Weights of a small transformer language model.
Architecture: no biases in attention or MLP, tied embeddings.
Each number is 128 + 32 x the weight over its row's rms, rounded and kept within 0 to 255. Layers, rows and columns count from 0. Numbers have three digits each. The size before them is the row's rms in percent of the matrix's.

# layer 5 MLP down, 448x1792, rms 0.0633, rows 290-447, columns 1008-1063
100:105124179115142132206141129171148167133143172097103126110164149113175152093110135125157166136151159163076176098118148122134186112121153146080169151167142175145166143139
101:200126129115183120183085134137147109141160109074062179177220156156120099116126081158170168121117160118160193110124129096155151123137155132126186120083153136126133180119
098:152144103105091164116154140094149136102158183144123155156126095156126158114108120123059140067186163099153142068164141128107203145109143149085156167157068125132199151108
097:129135106154175131112115123125155111075175121117124147126156128178073192193119105183063149086138127101139104130133078161135122085091220100115119115148151178156093148119
101:084202184144187142129147113105115158148137106189094135104150099141124115071129087120164096101101118139130100144184187119165142139135091121172133096121092150150156141132
100:143146111187159132115138111169062132159110044159128092143134075105099101137157184140112145099118110041087071111106176140145200099095150114123156124147136136131067155131
102:063127070109120111113114154143119115117125176086106166088108093120209082089112144074094098138184134063134103100121106205095111143083168076142070118137139073085163010128
111:135172089177084119072108105085163152083182184174116124090123143132127146168135099100125122115100143166171115116144094162105152087116179076213169144191127133152150139151
097:128084125104106085139136141171191130102220132169122131101153093148095208089204142107147137141215141126116059142155097151139121150127091168098122129100127138156143144140
101:145104127152110188169104170171168163163132194113178133106125153180113111109135080197113116144190158075137148143124138155174207116156114071120084075139050128136136080144
101:133178160122175163159198160197115107078118128108105142109100170125126082086112140159101118133157065130132082137055125152135183148163134174109132074097145181115141161127
099:152124090140145135178180110127101179126115165127172103077151138126137150157141096161102080187148125168139087094087154124210156097056109122168143123082181126159143092103
103:093130122135103122140151209142087105168113149107147128109165134111151121100105098095184159144100107219152141185142056085202091127146113136144173129085155124110066156108
098:113135093142198077062097204142132129108064130141076147146154142085144107142126180148169113133157198090107093122064123112145130164193081108161103150164134094122085127109
100:044114144116112088141128141140128154108133159161065134124159150150138108109148131167156123064224114168065093139114154143127148085152138092131155056154104115147098106096
101:136132130106107114168162053123144141134098118122151090118157148101144101137084183108121116069126131105129143128131145119149087134151149112128181150173186115194130163124
100:103115086095142156128059189076170157109110141112112175146095132211132130071082084051135072046180147142099166169154123119126080203155104150157098126165134112149161081115
100:111109156133168134181086124142062087143104097137150104157099086069130118130113122137147071134101146106165177135120142188075127134130128085055133098146137171093127129117
099:143135095202118109122138114095127178079095134112144148184137138152112174130125138101086096158112172144157107125099093166131165169119133186097186112147115065107084140130
101:089133142171086098134124137135152160099161104124145088141119106150128150137120168154049094135108113124099146107129172116163162102113103123162122107141129142175112120157
099:115142145114098115105148172130108125146144119071132099088127061136143119165114192106054141105101101101149116127140111141175123075092052109116136110165134130117135124139
096:074156113150137064150119122192180100135098166136124094104144119094147173135114103118105137120190137133145146188076131162060150117145059111091095074099134063126203118103
101:113157093103087132148080127174123051184128105136143133114131114103162123120102170173139106156163132191115119106102158126107107168142128159128215150114148119139077121080
101:102120110157119177056096132150077149177111146156136162091187173135115116100138134095141137130131135142131121136130158110135142114114139140129121147149117160098172072110
095:067119110179131126117170095073119119124106133120121153167109148092157139124140040162139141134168205109074132125146089144124145122086137129126109144169132117097155121171
097:116152101210147159212080134164143092131165109158184105173151132119182153171217142106148089155129122140141108106177218125129156114184131143099147134141120140147127076118
095:109177160069096156135150101161082086116151158148136087099126087155138110155144130134150160087113132053161072151090088170099141163155096174186163160138148206115095111194
099:162213106143124099117157060216168106123107122094140141171167137174186160086045126174166152148124147140151148100166099109145163113109142121123084114087161123091147093165
096:151089169054168142158184115124132134097079146113129172170087108176157097130109110163095133110173135112089142091090092128122161086158140120155117177133131120113129108138
099:128105136162054099152113090096065136155148107116101110128165154142124172100101126103106135092112162147180134127194140160156162085161088126109085113109101099135122150112
105:128064063146123184142089115122121183093099089133156128134143137148090108087062184150163080126093150077119093186124176147109119076130176126102121105064176127099074153129
102:119174130127172166135147097061122134134125134094103134142190102121095155153226140106095149069137122150166153124076116093184116123177146152112153148195096108086128112145
099:099097115128107142087119102097095089148174162157138150146147116078124068161105076136113131172164047139151085121086140099100105135138195112138180164104149096141212154149
102:130135120161158145133188138118182214140148063125148092169155148088121172084111149118073123140147125067122096095124187158141124094078174104140164177087165107116153136102
108:168104108142120139130158093139106131152138185166107102126184159094104136190088066144199147126119144156131147173121112127116109149143141093113128110139198151121142128129
098:120130128111120143147107120131110140134147127148136120138129075081119183076146126143150114162119112113122150144197152072131186105111158105117138147162137132086142095124
100:123151073153099090135112107104143105149123156086079138138137149111109140119105097121083122171076120147182142145072075118174099120155151135116148137110149099186094142163
098:104186154174118177151105092154168093143173130124146089141107098073083120128115129071152083157145166106137126231120163148068202115132129167108130147160082128114089092147
101:164158093139124105106122140157126096126198145132127070070177086149089142147143116127128106115096112154151134113099139090147132086186179131125178152149082119148049161154
097:129089151130145079154086149125112121139148084150102149136115146166132129108101117093214135122113160159129081097143149138123135129149114126161057115069166125175131070086
102:142111098095153094123091116069106110139147197115162139101109069169157150135098132125148154123086141173130085168118157128155119141149117156121108146108184128101115124151
100:108126113109136145116094194154106090096118159145164117154131120073097154149179154110070158191188138093157107102133127154170104102140140079117080095149084121117108081107
104:091119099079150141143171087105141138114129144158149154116096139159054146165155128066125128121185107101150112113109108141169149132127186094101170155096165189080067155126
094:068125091141119172158097181094135048104128158191107150132071127115175146100135126136127142116156195139124113110102182133159162149146163177026172089138144094158126130113
095:129126069151075047095134054111113128155122145107158113130079129119170096088124187141097118121097158124181166087050138138126128129117132133145146095138141134124149123097
099:134108114222127128146142099086116119081123159104052130141161110158158104152123134116152143100163089150143084103089150130137128105114120096115115139115093080152131139127
096:128166112133163115126089144078138065142162135148079138162100123074178107070096160119169147114179146072056133140181136150155117150130127075170165112087107110106095097144
100:095150183142118189072138123116137155146179121125069084138144135136113156117082145110114164066149122136142084126054105119093156112182111174145153093124161218071098094158
098:141169143166160105125145149070112144082132097125147126097124136092117089166071120171111120113170181096161101098083118156172137153135159180132120172144157161111158159107
101:171083090113134123112151131144119150113120084102144098151105165133145083124102110111181109093110089115193147127092096125092134116107160113151135132138136171088118074128
103:084123137101122150100128147148084142116096121087119136130160097133115109152162167115124166137096132069129133106103145130148112138133103177133119045145151128175211083097
098:137150125145061169128168186030134145152147098116074061115082117153084100181158104025037096099145152148103117124117102143125135144132110107122091132145135153159153162145
102:178138115114069203094072122132135156083144139162112084138126083118125140093135113139156164180152151126116141138048080186147141146162173138127175149125154160064098164138
103:073126164105130178112123167088130155112126078135130085111119138122109142121120095176141203158140172144111152141090155208129132154092137158044167120100106166193130133190
101:157135155084138163150074135124124132157158137181113147200124144085106123179121163052133129117141162175110139172189093098158151113149159199128101169139091107084134128131
101:134166052132089086126162161090214109165160142104118165123090137095204125160157148118138126150179110135135146095097115086088081185193151143116152117136083151097128102118
102:124119177081112147091142109100159100080121101124126118114066117121098165166106137111170120156128127161105126120104167103161119106109144135117112119131098062137182154156
099:177081147069160147091147084169121105186134107140117151098098127097153180149148110093096118136124133146103137149105091144139139140116117079125122125144121072140130124128
099:148125052123157120105101174102114121140177086126178148176124157104130144123077110137122107158115136191047074094051122170106094189140157092155140115141150152188107101183
103:091105105088059098150089179123115110137134150077152157144187122165140129108078174061183141151126125091129189137141178141121108140083122181137198120101127090125102143167
097:163120118118140087142124128200148104164080129085085128133071101116097114139121155081149125194149109154199114057148081082125082151146123111093112130113154160159165067104
103:124116176135115139127115116141120132111153073116134167113149142126105156139085111131103102136105137131083145161132126151124153139087172168132092132125173095123099129124
103:080103217082126127129111158111093142128107100140146151150120141131105157133091155147137132117129091159159119122091123146101135044095113142085155151123198178196087077144
098:163116179144127082182117152145195112164145151154150052097095118133102108103100150110132155168132137116120140065137137108196057120165141123128095067148119128141094107144
100:154144106109127188095108112163104133162132109121085115121134166101068151196108153129090134096077120106143135171165102146161176112163071112093120070132100113175161102121
098:183128112156100157124163080143152092115091141117158160153125143180127112111198144076138110133124114119175135139023077119091065126111128127162161088149107143167106165086
098:105136116119158102182157141176128142140074122059075083157077151142160146098088084112172127101187172113091105113084111165102163054177111094116109149097133204147148157137
100:066152147130110119154085169090166090128111145185083045102079144111068224200124156151103129152149112063133121105106163152120101137145100127129099118098164195180122134077
100:135096167159111086138126121182111158117155140147147122081161102136132102160118141109147182120089122165099140083142120104193159082145162143153084090119088106153152129153
098:076109137139094125123180171169136087087140153108132166125146118103135133115176113127194140114139168122151143101175155151123070149132151125064139129106110117115139144096
098:144118079124146100189087108141129158138145109152128126115126036127138069108076120154096082159096098107095191107113128177220105175154067146126116114143115089136151083090
101:148116132147113127145157113146146106124077092165144142096118165160113136108121163137111145072116136118147147130107042126042096143153122085118123151103152129113141122147
104:124139166136109123137100134088138207150084125055105055102149149097108141138132136103135075127118129107098086174156101060147158133163095107142140128101115165151126113114
100:071103114117090083096169152178168149108129096087093139109133130136140146141074111124116069130117166153130128132135184126122139149053080101104085104094149080132169106091
101:162064126114105140156105138144163156057127117166132156115093071141125122145161070103201132080082144172064116107152118149082142148174122145143153092127142113112155059163
100:121152116138108066085156101191157141086158113105089157118177120116096073144105131137122161084139108085123148112169165125130124093186121120157173120110123062145084190190
099:136155204102164073166054130089133145160098158094153137158134174125123122088139141174104121186110205109149125135131119167126160065137110106127105151056137106166120099083
099:123097093122109096165048115184139105071125111190147111141165182104087122130100174142099123148153124116086127129129147117116140050178080169108146138091097151167139170089
099:068153146077134094148135118110125151191110122119098163151128067081142150134181161131157122126162188102108124077104135168109101157155150122110155084112169133135149066105
104:155128183155136130108113138154171138117125119166156113082133127123096135142080123164165137116145195101135117124140121093135122128131153150125131169108099172104106137158
101:144164104122088126199093116077117077106122144111116147193153105131160155129099191101144175113146125123108147171102165089084130108115186100131131088124162117117106090123
101:066092137114056180090185122143144112128134182069103124099066127131127126095121147094071157110153112074106161145157111121169144102127143143128181147068120124069153095127
100:162131122172122127127103126131154151125103165135102107128112159083104105080093163139086077037127145102136127158119133127110139145112159144083190147099147180122197127095
098:161090139167095109124209194074143118170191122134108136085160130105052040086129121159128165074148143115116065125181108127109139151186074126114107200124123157095173107172
098:132164160133137068137098142138173083106154113111137057156153133075114104140128139115097181150115105081113165140098143135067146120139078097100161130103141176129113163133
104:106097084199144125154196105133163125170193138144129134152147128131188133172150106156180115149146127136101186144139116129095117141105135090117072135112095112126164162150
102:133101069111134127192173123107132095130138047126117134124159103143136124165111119136146080146131165168083143134130099054078150091213174166141110167113144193129111073094
099:131072133066152086088186086127191110124104125103119152133148163096098168121113132148108116123186145096116137089120127073085135158125118068083199126099128116114153137103
098:181147097149111160113150100092092093135104151103151173181142114096126131111174171104072154086112114119080147133163112177143071080152132129148096130127167139143073164117
098:153103142131096122102110160107152114157105100117151100139114131130115108154073123121161127120193136069112147115105131105120149153172155139118152172118140080097154178058
098:088132143094164163096145086103129177140089116129066142145126131140146143118090082165136119058186171186145142123136095143146174175166078085124136139153116116075116211144
097:155160130167160106123152165138058097136107097098121161152144145143086099148108133147165105127125142150096183093124137098181192137097143146122183140100131153169125137091
099:063103119141156121078152084128140138132141086149101106106195132062106107108173125144088139133156162101132194095169096107134130068161189202142116090114116132119119135087
101:192130131116110163194115158129171140068111140126150106184132146102109112063092144143143143155094182142131134124142152148194154120145158105138070129161152138191082138103
097:104163171104121094084063138108099089147099126121170194125147140117136168127174067120162153031182144161184119100141160160167102129088116160148082124107128153172108154170
099:123100216142113092157057139153112152096099088117038149088096159070072155067152117157154100146158114155107105182159148153114185133128110113076082099115116126186075153103
098:173119135120183083181141126152136141075177171125129157152174158134166123153146177145123138092109078112165129157176112149128099192118142149095121141143107093145114151101
096:097129118120116065134135115101105148104145136115071156163090119092087095097123115139155150092169175138072173103108153133091162152110043105140147124190123108142047158121
097:134141135191145117126085159071129116115155143123110151087123086161150110122111103129117179079146154099159142117145118149208150118070155159137177109205101183191088158158
100:123146103157147146138141138138109124110098143094097187089123133130128147093067097082083129188145116090077179075184119099090079106122036088135126099108180118143114113174
099:116133193158165159138119148087121069121146120088101184138128134060088180104142210073074118097120145092144148155106098084066143130035131137159166153126143203155154113132
105:102101104161124137118120150142129135099116153092062155127143094132128105113099078096116136104127097130086138110147088111127135114096161123128138142164090177130111162131
100:113119119099138144153144120164121180113097160147112074132128080120170140097118142135084168120101128070143179075160133099141187180101096130142162119122166148094152095118
095:168180079166150131131108108104081058179133078095163110063087094116126081188123089069115137126142090135185170184122139187091134067095106148122113117166151116111102135143
100:058087086134097113091182139084038060152122143132087113109153086176106116104117140135085099117168125144075158134110147110149086143123151136188131156101141133138167106142
100:126123140132147096177102105074150125147161105124095184148154197126101118208150052130203118102085114207187158074062107100087160133119152178081127081102117085155114152138
098:162106138081131111115139083119127088111116145147145156175120104119143142125102126125103193088075048107132116133156148158107116092111098168175157080117122150134147158110
099:165045191179130146145140056141137123087091155113112174184161129158114110142123150135050100122150113127183137202083143116100205103085090127093150126154199156135169139086
101:114124107072135083161120183107142151171146178109143131094120113126141121163162135094092155143098079144139153189147120139182131112122116106117073087165152049142191142108
102:160176083131132135160121074120062184104184122187140124151077143227150094099145166129206088126186124140107157135076086144106152137106112161077151152154188200166088105139
103:174089138142183053156118112073115165121072119082162131108102102133068144132118101129076144170115162117141195191079147097146103136194114091128140157090163145156137157133
096:124124100159101196141148116076130130162129131147091157136134148131107127107133135134129115108135104122133120092118113102109118154145170141079074137159146189157102188158
100:155112124084176139117098112128147144135157145112151087070125108106148099156135062082082120120146086116156089153091191117112077055160104157100060153151099121104160149153
100:222141150095113133097127179160139178081126183092153136128106094154125164110098142162135142158172086141076119066145143126097113116088175199148131130090109159148143118104
102:110179161122134092168149152105135157113083156184181238144207203141132132160138138083185160135082066197135137134157082075140153114090163122066167139169051161103128154147
104:113162057173114143125103090148124127157156144092128115136115137159127082156136120151058085183085167108098110105152161193118145132201062069122129098109161098116079199110
099:120137089150096132099138129132160068111116122122092081175142137141127092156094117097185077156142103134096102135083135111142105131116133145109185105083118099178102170152
098:123164142183123088068129125139084139084095094159143127158155138211145145084130151102135123167060178165167091085069165134100150100114144114144156195083154128154159134153
098:090118150152149117134120114106108169118117126096130087127135102044109056104128148149088139104160146157120150160122122123118125111158085138147166163128161140134166120152
098:128087101118126094129105167112039165096134146142178113142131092167196139157091065168107158150068077103154208153215158086149118133083161134155095170153113160150185071131
098:111133090095122116128134172103077149139131119102139099109126129152181241144073132134126178069129074120125162176136140051086105138146209119135121128100026144111185161118
100:107180129063148163166157067137214155089085078168121118164126111118092179136162152166201101169122093096093138141108137145160060113115174164095135180154125088117141151122
098:081107080133138132134098134156138078210137126184161131139059118142120078163106207118131154043157116167164128149118082097107119130136078043138160124141130152061118111158
101:125110167174181105169149095162148056097160099068087055191189149104131112127151189111058087101106097150107111165158128098126108125086142139166187111181109086158151150117
115:115137129107115154141116136148132119115063165166095106109107104069188116127152197140120167107082122113049125103079113138070118119151144178117179156169137107080140127088
098:095182121100144132111117135194097122064171156110124093107142133087103143082106096107144125195132093161105102141095111093174110099145112129115113154172151132147105103130
097:189107171109074127132141084141160130194162128159098093166104122120129128121160109140161136149115119119078136174107104114115103077154121162150125091096106125084117165106
103:128091135124139113158111123135103128116053113144159109149102146175179098136113100077173100119101122052062090200171132128135129140105100184109121155165146150093166173177
101:108169135146156153138149127162133157108149120105103080163110142177171082136085173203080174150091069078094152113053112100123073069072140122153080166106058119127159153119
100:113101158059145129104140129123098106129085137142135053104132195054063121165098151161073157099078132118115106098155105075134137125115166122127155157114130138170165203133
098:145135055083120136149159143109151174139131168147105121088097164096108165120098111131124156128120106062144097022091067159163078130173122092121102123137179158059109080119
099:098154116153209143074145140118126092086063122151089119079127192164097165115157108147162081170063113130121167168178101090135179142176095158132098074097099176099105173109
098:146104138150181071096146079162066156131107182179118081114090182158100105154149124118077097174120135209081096141135149159161144102155112138114078146105049151140162141114
100:216131143200172088068086134130133183118125131102118182095193122168153152159122137151148176157143123111106147179113185134138128101101108146106080100133146098112201092179
101:045227084123128166153088134137122165146163100111124145138186151201107139148173151080135127126115112079173153093146137164081136088114147040102142119140139072160164159141
093:064119160122103160095176119092156139180146187129102136121079133196152196126133099159118143172136129139124138135129102089179098095100137109081115101156164172147070178142
101:118165094174133121157167141134084143143115138094087119095203130162164108108166128100202177111153162119119150138137144125079103079151154134106120089112091106163125205203
097:144092181114109106091163140137157144154110141129069099190177117106122150192124128171182171172095078123136145156221128162118119098129109095137168149092181125108097105156
099:072127129125052121136121189121116122108090080139134141161084059135124163116102109112118051119105101109158119116145159111113195099172179134163140148165153122167127122117
104:181144122133172192139133124146140118139149146098129115163123115080157073092080133156152083163142151091110144151083116137142103137096145107111088079113153116099122131143
099:096153141070145130197114091107080140166134133097128174126143117124140139090143118159048158126116137117042119123128109085063140133078155130082122136111083097055093153147
100:110167142151124134089143104135110104080165108091082174133131142139043122180139189107205105094074155122099150089129167064147152142116154069109181150142170095180137145097
101:186144119111167121123107107101126109122148141151104095112125108131135144115140098125152093095099148154145136147154143133099146136158130069125124146104172111116153150083
098:114146124111123118136084137141153125182099129157091134134088137101156205143084135153152122157139096126146140143138101138140161135098149125103129110136126122101171132153
098:099076126110183151114092093080104142157124134117125124142084164139143142152095090142080125123096113100155155160131115120151149102110116059109121114135138166079157123141
102:107082133145117130102155115142164137134121106132122069108141113149107127137149139144139113099135087112147136132137100158084166147146082164090137116131070145130120148108
098:075107087102075128160125121100156065189131137103085152141160104095201047120140177135139147155112113118096116138088122128092162109127154135143082123089120135156089146139
099:142151128165153139160112152196091053104111121139108134102124122097124143148126121140036128158154130119095114138084148174107205151205142125159101109145170156128124152134
102:158125119081188118091093133073098087084131087116083117126137103098116151110194104089113039145138162102164130190094148152134154070155163158143131130146142099129141109139
100:132126102160155158107113105100085144142112122087138158103134140132116108110135075172109132193116118083157096094114103092105053115146171185114167094161130075093158165141
101:097066152113126152156140144132094092136124143124106079142159123113098118168097081151171134134108138199151131080127143137079136128113222182130139105107122066166109077121
101:142128110104132170099121122172140163135122115118093127108113130114069128148136129152125163125103100107029097113134105116065112117154174150158084076140126116115092132092
098:135159104124093134097163148105135114064110084129130121095115130075082089127169096153086125076117144124107141099101084109097120086130147148102089084162105110079152150140
098:110105125134093125079129124163141144168138132103150106099137171164149112123080115152074129099072176151146160154069119144141133077083092162105129172093082124183125137136
093:099164132171166117112121139162083133131143103158106084128129097122110153121129103147126145125109091172140122152041170111107094126152170104153126150110108118122157152159
106:188142145120151165192076096195068093076156140147154184093125107091127134128074169120157132159141128076067212124102135162136149064140118123119130075089105169131151059101
097:076122132164153157144118126136144164145135153131116118158139132123145102102190152113082152129127108159133169120085135093123134161078127143125062140144144142099048112140
100:115078109111134131120161079127114133122149137141118155183129170145170105130130139057084133160096109180129139109107123114173163144120185029150121135141109193142168126161